Weights of a small transformer language model: vocabulary 15905, some layers without attention.
Each number is 128 + 32 x the weight over its row's rms, rounded and kept within 0 to 255. Layers, rows and columns count from 0. Numbers have three digits each. The size before them is the row's rms in percent of the matrix's.

# layer 5 MLP down (transposed), 1280x320, rms 0.0511, rows 624-673, columns 128-191
104:155129150134063125061124130108140146139104144151171108168090073115163130181184129085091075112188169103178121126112141131084159173071101175099132061131208225181102145140110117121165089129097144
098:123144117110128106164182123150110125169108131133114138103170175155105064108113113089139168152077209085141080059192143135095137155088120165150098173133097109111126147160169143125108102097163146
092:080145136125166126132160092156097121124097082091181136128138114129102141185089147054091082077109150113125153100156084155147087120069115108137146218159159180170159162142120135072091134117135159
104:155086163178162119163150090096120148111121177107150156151177047159159074138128191141123161165121151084123118146178171140200109118118151153106203080082171156096118138082079130123100138134108125
094:145169205156186112150151088176114156102159177171139157124120152086114130159089090150149146118076077185151147124143093122199157162151068153075105173153133122185161163114179110162126100131156100
092:192115120110125141079086134091178096129083128150159083123129161072105123117143128191138120133195128120119149137194132108112106169136130124168099215118083087139108170119102130114164129126157142
104:105147094097173109134160163139122135083193135113143085122152158141088112152141132195115202128081117137122135129131182178113137101064090099145170255097169109103138118164107165104126141092158133
096:166122148149148138125169132112118170125148180091115100134129148163138123152100129134112130130124098106173160116065130139080193114104091144104106175166097134141071138108136116168127096145138109
091:105130083189187138141140147131127129121102119174104142175082146143106111128147143131087167102122111087115147114137093107157101090160162134091095172133167135146093090195147104108064109147087097
109:086083165127138163099195169144134143134118135181135140146141170073160127143058134155093128103145140165153129180168130099126169117099194142149120013118118097163153112184120099164127092123139108
096:158124101138092101118111124124129096132178165017139140126117160086103113100186104142133109178101129195116092108158126109186170147125100124140120192158120165126138119116116124097139112097166195
099:131102161153101111099114127131154128155168131146146151114100078164153119097160109133118129068134096131105132120113144147108123111115169162196131048111101155107142078169144130161078119064162084
094:114165077090092073104119150159114160136082100124108091164105185121087123111164105173142100139144128163093153083129099143114161155129120094145124252147142136098056102121126120066111082143054177
108:116143153110124109132081108106130140133111132084117102155148077113125153161172102108158146061165181139086139131109181115060154144071094112146125184166083068122125163125165160144145177156130153
104:122129148115133127159158103118174122104154107100033099136173115120178182106088106087160094166083087138083150111136127133132120127103164153097090073143140146055084128082123137120138156151093142
101:084123164163104093164167088096108156107132108121137183091144178132135188143150099169097121135114163155185091163131095057095152124110123183149157163155075171132112137160126102161090068109145127
105:173097110111131134083108153094125102106183114165150159074131161116133093094102125148122147091142121130116124152089127146130153149141182140103169154162068107104106129118152091166084095055094117
095:176097167151085121167157072113173086068125161122135131138155154133098110127103153088159139111122088135133131171155129119123148082170126117185183219151144156119089163128106123107026074115118141
096:122086173154152169121190090128119073176162184094124145104155125131111079143048132117135070085171093081158155061115097140140108113129088159117117124154105105177216140193096145152154173103169116
105:123092095173113141146081145110109102151137186134137148105153105142166180132109160127129129164128140119079133153174150105127112150102159141113132127107097130123142152115205097152117103087153176
105:122161172115141126113153128105149136095150132143191113154072120119146177112207122191181139114182158140171040115209196109038164121109143042138160060099176146130096160153156131151141173128170115
094:132163136170136161089189122097116138144140160071115166117098154157136127087121109100117103129100148106075068124098149092126116066149141079130043236176152092100164166123171160061103124144193161
109:119112119184142125163025143111089147047182185203139121126170149093089143166125088082141095168129157137095148133106106111089136147130077169126137128178127088194055117146176121108162134191115154
102:178125161133113125094109154126180093187108130131133151082037073123144165195153171131152162057167111155163209143076110140131142179116159121095172125131116120129113111157149107180166120113102109
111:066096189181114118160166080123126121134087121117122152122190168156191216157111163118103151133147161165165067145124115129162137129115071101138126066114149199147152199144106087106144143132098177
105:126091144183166120170142142151144182125121121158106171135090170090101098084171117122148132146116177110180148124151106113093160123101144174114043076099156130129142113139140115119157105178128078
095:075087148115127109156195160172153146144206124130140125096047125172064116040130086097155142127133068150129163148120149101111179208100138151172202126141101115100110151094100176129124164093123175
100:123083143110132141119131114160132111142135126136139104136026158115077110127133104125139163036123137132121148149128167137049131193088164183080119099157161070140121103159146095111167122133093086
091:121116086154119142146133090134129155118138164116155153084098086109148105132080095106195133112128143083080145124143146128172123125115147126110153215167144130113141143131169112142106144050132134
109:177206103134130127043139166110130164109058083174124134165071089106098095113165095101146055133078096122091143042141096059161113150164073125082128147143146127137153126142115143061163146140153129
107:135150150126111107095128158173248121145117126156112162053117172132155100152105186125176137159104095172149157201107123077116149175112114152150115128109088148068158151174168137119154109078049108
101:181099130140162173063131176162184127095109128133135106149130116084110123127101145138092136102102129144197182160156151081128186160158110140089108065095124161072166132101166124140166157133129114
104:137160141159144153113116141087164081164138117086160158146132124138122194067114176100112167124121131113198173107108164133146092143181149139159118156128118093140122166202084171118126149163113167
104:183107085113132094059108055188132086135127137134121175134089107130132050154162114104026143084129127101100177095134063121177172187169146111148130148100133115214115103091090110146129159135091184
098:088053139138064097117167114159123123148096097129096152141092189144106064146121065095155085178113175143180158169143111132125129108111141157102072168131117088159092079139143140135124142131174102
110:161119147088152156114137120096156146139111090139097149100107151094109080122157113087097128122126074089140118113149117122062110093165124164132127049183087163138078161147130130131143186172104111
103:098105203127125168116095086138155106148140131111077154136155184163091105113108099078135127165113109096117127093177109163071088117179125124097075107115139091140111143148121083112099105088160045
094:142147125102148136126137129143086162137080104090177122114126151110123167169126118117108088085147084174185155145117120070126145140146147143092119149148160085198099104116127094088098135146113122
106:140082119158106109096151183133134154208167146140112118115149122075135154183102121156105063105120172168152101115096106149072139136089148161108103150106074156114135109161164115081164131122097103
102:094106115119151092179117135160104135113139118108210150118118168150171146149128113141071099152081119188109164109147098148116138128136147103099108157110085154178083146113137132122077111166142112
098:142102120108141030109124064189157172160107122085128107110133128157089091135113108114103130142091161163161172178174040157162113170177178140114198159128066100164118129071163108136153179095149153
108:129183112127094146123142099138177189089201147103140118137118135136152060133092153152125145147118146120155124100095107168180132194106153147185154030136150152130155184121146139170122158107101163
104:106186112130122158113084141061121121189148191155106096138131091177161178162134125125196114125149142125064069131116137139064081143148113113117082197123132105088132105154153087103084058188111090
100:123113127094083181107106149105143159097131136126138095113132113134126106138108133105136115135074096109137154090107147148141170172108101107137150095158092171255122108127117186198135152120136154
100:127077122176104085104115105110124127177093124107164138129179109161115146161104171107106060119123093137160140161180034130133206131120157163156087109121165120118132129144142118117169113117111137
098:079058149133116155147190131160239143118074083150130100115112127144105135161126115074139099118108122176140162127142126079081161165132161144146175121129100103124146104183125141167173106152169077
108:190127104140165125113105170131139129141156155093129154132148112125191039147153159121152059122116135130106097086135130118105137130182155114085078043103100128128138147116119139185156138106158129
097:169112162115135127116121097129134095158111116116093147122125133136106114162135137135105155072146164130203126167135162126142116187116149132148109154124146128158158123103110066161115129143173135
090:136175131132117207146064136093095137114143095099127097155090101119110118086133138116151124163140124117062087124132140102089131127136165094210135208181127162080196115100127141139087074119096122
089:149105111147109150182169195126142185100084122166143132177109100143187103130170115105164170094094150155135185192160175131134071083150108139108074255131113116104152115186153123084124056117179117
# layer 5 MLP up, 1280x320, rms 0.0613, rows 625-674, columns 128-191
094:183137122128153118123089106144097136096090115058089159100118135116154099122130114134120138179161148070139121182123088112115122165133063145104082100112155166054170168136127135137134154158150147
102:119135089164107107105132186115127172096118142158150124087185148096117150119194083130104129133114048167190160127152170108159109100161150087146191122147110089111105122111184125146235131101132135
106:131130137174123056118129095148133164113126116140120158127150154060178065156162099161182139179144075058134060093136177150092096088119079135110096098151144114130052085149118150212148164165132145
101:109123117095108100160181179114080107109131135155127101133102105135131111145109108157146113096124169160137121140135092106103144173123093137107112096080180151134112164203118153184127180098152106
093:110089153163131154138166154127128107114148145105084102113147141146097168082198101152181139138142129104150069131160151135137194116182144092155101094129135120135027094102115189147120155137121095
119:164134069140152139084198132115146150135141168144145114129191111147133127078112109143144141138095130107091102130089166096084157134096173101147149132110151102082124128124112151140190199120150132
098:122184051162137144178113135108118143104120118145153090138120128111157126157088116105137143086150105144100160081077103136119108168149127168130144139099156133173158124123138115141181129164130147
095:129117038106105164109165141070169115126156104112157128129081155132170145147105116128159158137086083148126094166066067173133114109095139095157148122091187175137121178092067083091149133142153139
103:110114119062102122066202157154159124150183089118159152112174123152099134150127163155164144057168106163165101146157107120185128085135118110164136100093115100135133155169151108148133100090083116
100:128118156110117113067143079127123126116164154121137129158118105172179116120074122137113223113152167078112152145108130099118118151163202165140105138084125197108135136148149075120103115163119104
102:148173073059098092140157104155161142072150140130164083134180116127183157145118138051137108124197172139098138077141100093097175113123090119105136109086109145120104095084148115053102138146119155
091:106121108123101131231137151091110081066175088167086101157106148107203171074137154098091147184106120092086043100164103167106101114072143117120118143134133116107117228111082086097123132102113124
113:147140148084151128158100148158130120136153163087136120130179113169128146181149174129131128106157108187144139138177113166100116146101159094116141134176188149136133123144118158099121146136105083
096:118115107114160148165071133153108123151093129158165129112128135105121117179164151232136138158135103091156091129104114100118138149123158055112162092135128126134167147159136108194104122095166158
098:155139083133116203152109142092062101138177153133095157169096146129141114112097072146159146120176142147118147107110098221161102101180113148158205111137155155040132110069101103141151206114101155
105:156167139114114114141118105153206095121062144131099149141129125126169090142142109151132151071174070143150131172168113136093201182138137130163068063106122087132112096101100064138146135104121174
096:158127150142187116149174176157147132093154102143117155114075110088199125132111143151153105081107095132104087120174154160129134097123148116135074091086166110126120121172129107127134118091136127
096:125120126169117055062119126120182198078147104194127162173180172116137168182122143153128132127130148114057030176106111161129146126110083161110176138141136157101134105006118155083136122157109149
098:161156051111130081121184136122129168136169100160138066108168095124109027098113129175206146124086136074146069151127134134141152129135130102171126087128159174139054163114174077156112101085140112
100:158148144133134166173155108085123130103146111145130173127136134109133149213141134113144124136109088088150077147093170157061172156092098129151142125100164109162126151106140097084153143108160118
095:118136150115153095148119095092158135129120162095129125138158183057105151096113137164132113176092117103115027148156138194117114069065118063129134145172150168089089144121107108165165103146100116
104:129182089167177154133133151118167134124173125162095144117100158145119102095184089176148123197137146144126140206129160082107153126109115070148167098114109221093117098138114149086124118118096171
098:123124136110123180086095154104132161098131093154163089162079144130184119103129128117105163123104148125102097134172131128151183070124143134129108079132145100140149083119122121078166104121082141
099:188131117154160130065141140068123129147103088158204128151102133163146104136076200132122109159130093120120096139170100102138096093087157113146065111139151197135115067190141125105145162095046141
101:140109136179139097163174144086092125122108101104148150099133140132128150150170192132106170161167113147150031189060147124134103141163049178119217126126129134162084147111101058116163094092112112
092:152128143116133101123099091120089126174097164208137181131182110100139125174141191115156119116157142104113121153129035166098119065157104095112117081168138147134150158182104087109151076109120068
100:119113131067117191130144145164096146131179160199170174153148126113112185112156131151112109174173118068131093186111119136154132065173136076070168076122099085181124156169080121112138105113123150
093:125170164148144182117143186122100123128093117153208165202192130154078132127132153146108116081123176112098100150112127095100188104137150114111119118152145163091174100110071106160150103098140061
107:100148157139222105077154158123078128089096128091121181182169180168076145107119111114121213133151060142098165124167103150211095148207074128164155116125160157122148136088107078074133135149105116
105:105144163123142126160133134165118148148157163165137129173187134096117079096079164149185136139129066143084158186099100130101128099184133176140112090117115113093139141103130079105146146165160110
097:123139123116113059122126100157120162146096134128187125100136211151225153149139162127136135142100124088131115115110139132108055149127139124137146091086147104172151137138126063135127129133108100
101:166112087089120137130200205126102173090134162116099124174183103117155134081090110184145128122141082143112139087180144127129213162137174148130184110126130144053096069093148110203120113108106184
112:136077125107124171094154118099114146099138100168108029113120157190158128139153198159127079154113123115118128164088138147122145152101158117089150133078146172147077151099064148128154093102111127
094:066157122124152047135185135094144119130103116147185134143177199166110102082127109181135095151126119143149091160061165158125138103180130146125144117160120143040111146157158171183187122136125149
104:140140153088128147114189096117094138145150153098138170134173096122167151155133101149116135071193096101119146108121143146110134156103109092090138098123131137177091192109128135115146129071127033
101:107138098141139126149168067094083074074133104131130133126162130084117097135169118112122176144171105076155133152130089128130142135186096104132193065100117118152069171186058115177191101159151190
094:103134135100105135129170170118137153116108142102182118101140118177137159088174144145124116145141106155130106166140168110100176141122112088127113123099219112145165174115120108187226154072100116
106:113131138174122148116166051072116161123102145137109115125156152123153075133121066148165146108160089095122100161088149078103125148179179164147162101106106137140069099118144169134089163139107144
101:142138102114166061171143099146111128092136161106104128138159144113163201118118103085124139153126076106128153114121167124172144118144100125098137145099154184136069152047116140123177106105133138
099:155149107160121192175078136092143117150158078165102141144077111143145191115077127043149184133197143069076162141080153176148101060075114153142091160085129150104099049150078149143140143097149130
100:193104102089147119164139141148191118101111114155107137170162135116144140103100147131140137132169078159124091142153102126196114100186137118123098088078123125117138189155099086103170157095116114
108:171153150084163075180133166156081127138177133096093105123166139135123124093164151125140152153163173145162101143123092150131170080102101161171190152142182121136161112099102134135095090154112128
098:136158017123121099118142185114171148144112137144107157138156099170137197126186168138146142167127087139092097091084146096092141163141128132146137092127156086104133194110174070203117114134120109
101:192113161156157155119195115126138125117136203127111104116167186127149151087131190150141148191090130030114145130122086116190103083093117127069095097031177152110116166086103098130141076148066117
098:128140122131131126119184131174104167139178120085213134129130110160172166104082196115138110183173129139078140114140105101110072057133081075131092130108189159167151195131090084062132125151060102
102:161135104172128168117108108064098168158122161176124156079136199156104122163099087125152125107166131117151089103161166135143100133151088115071131143060142135135177129113150145164115145141072088
099:147126087097159114135151071162110119150079117097103147087188158119112070159121131182090099113107095098152127131093142154095173171108168114076125093064157106151103186137125110167115113106130103
097:135069115091108072105183138110130128115081160129113182067112106125206137142141154104143092168118107106125130163141092111141129166154145116054136136123111132169078120232158097121120179097157170
092:160111187114106122104134150150128131104133150096098138115115110086088050119127102159110143127089117098207139091177137183146165124109183069081089085109130141115094118174163144186125144055100162
106:144139094107129116121093147161170111110107121150097173133091156149151156123091125077142181110152098121090114172133108169206151124087153082151132118119145110103073106102105168105140174083147091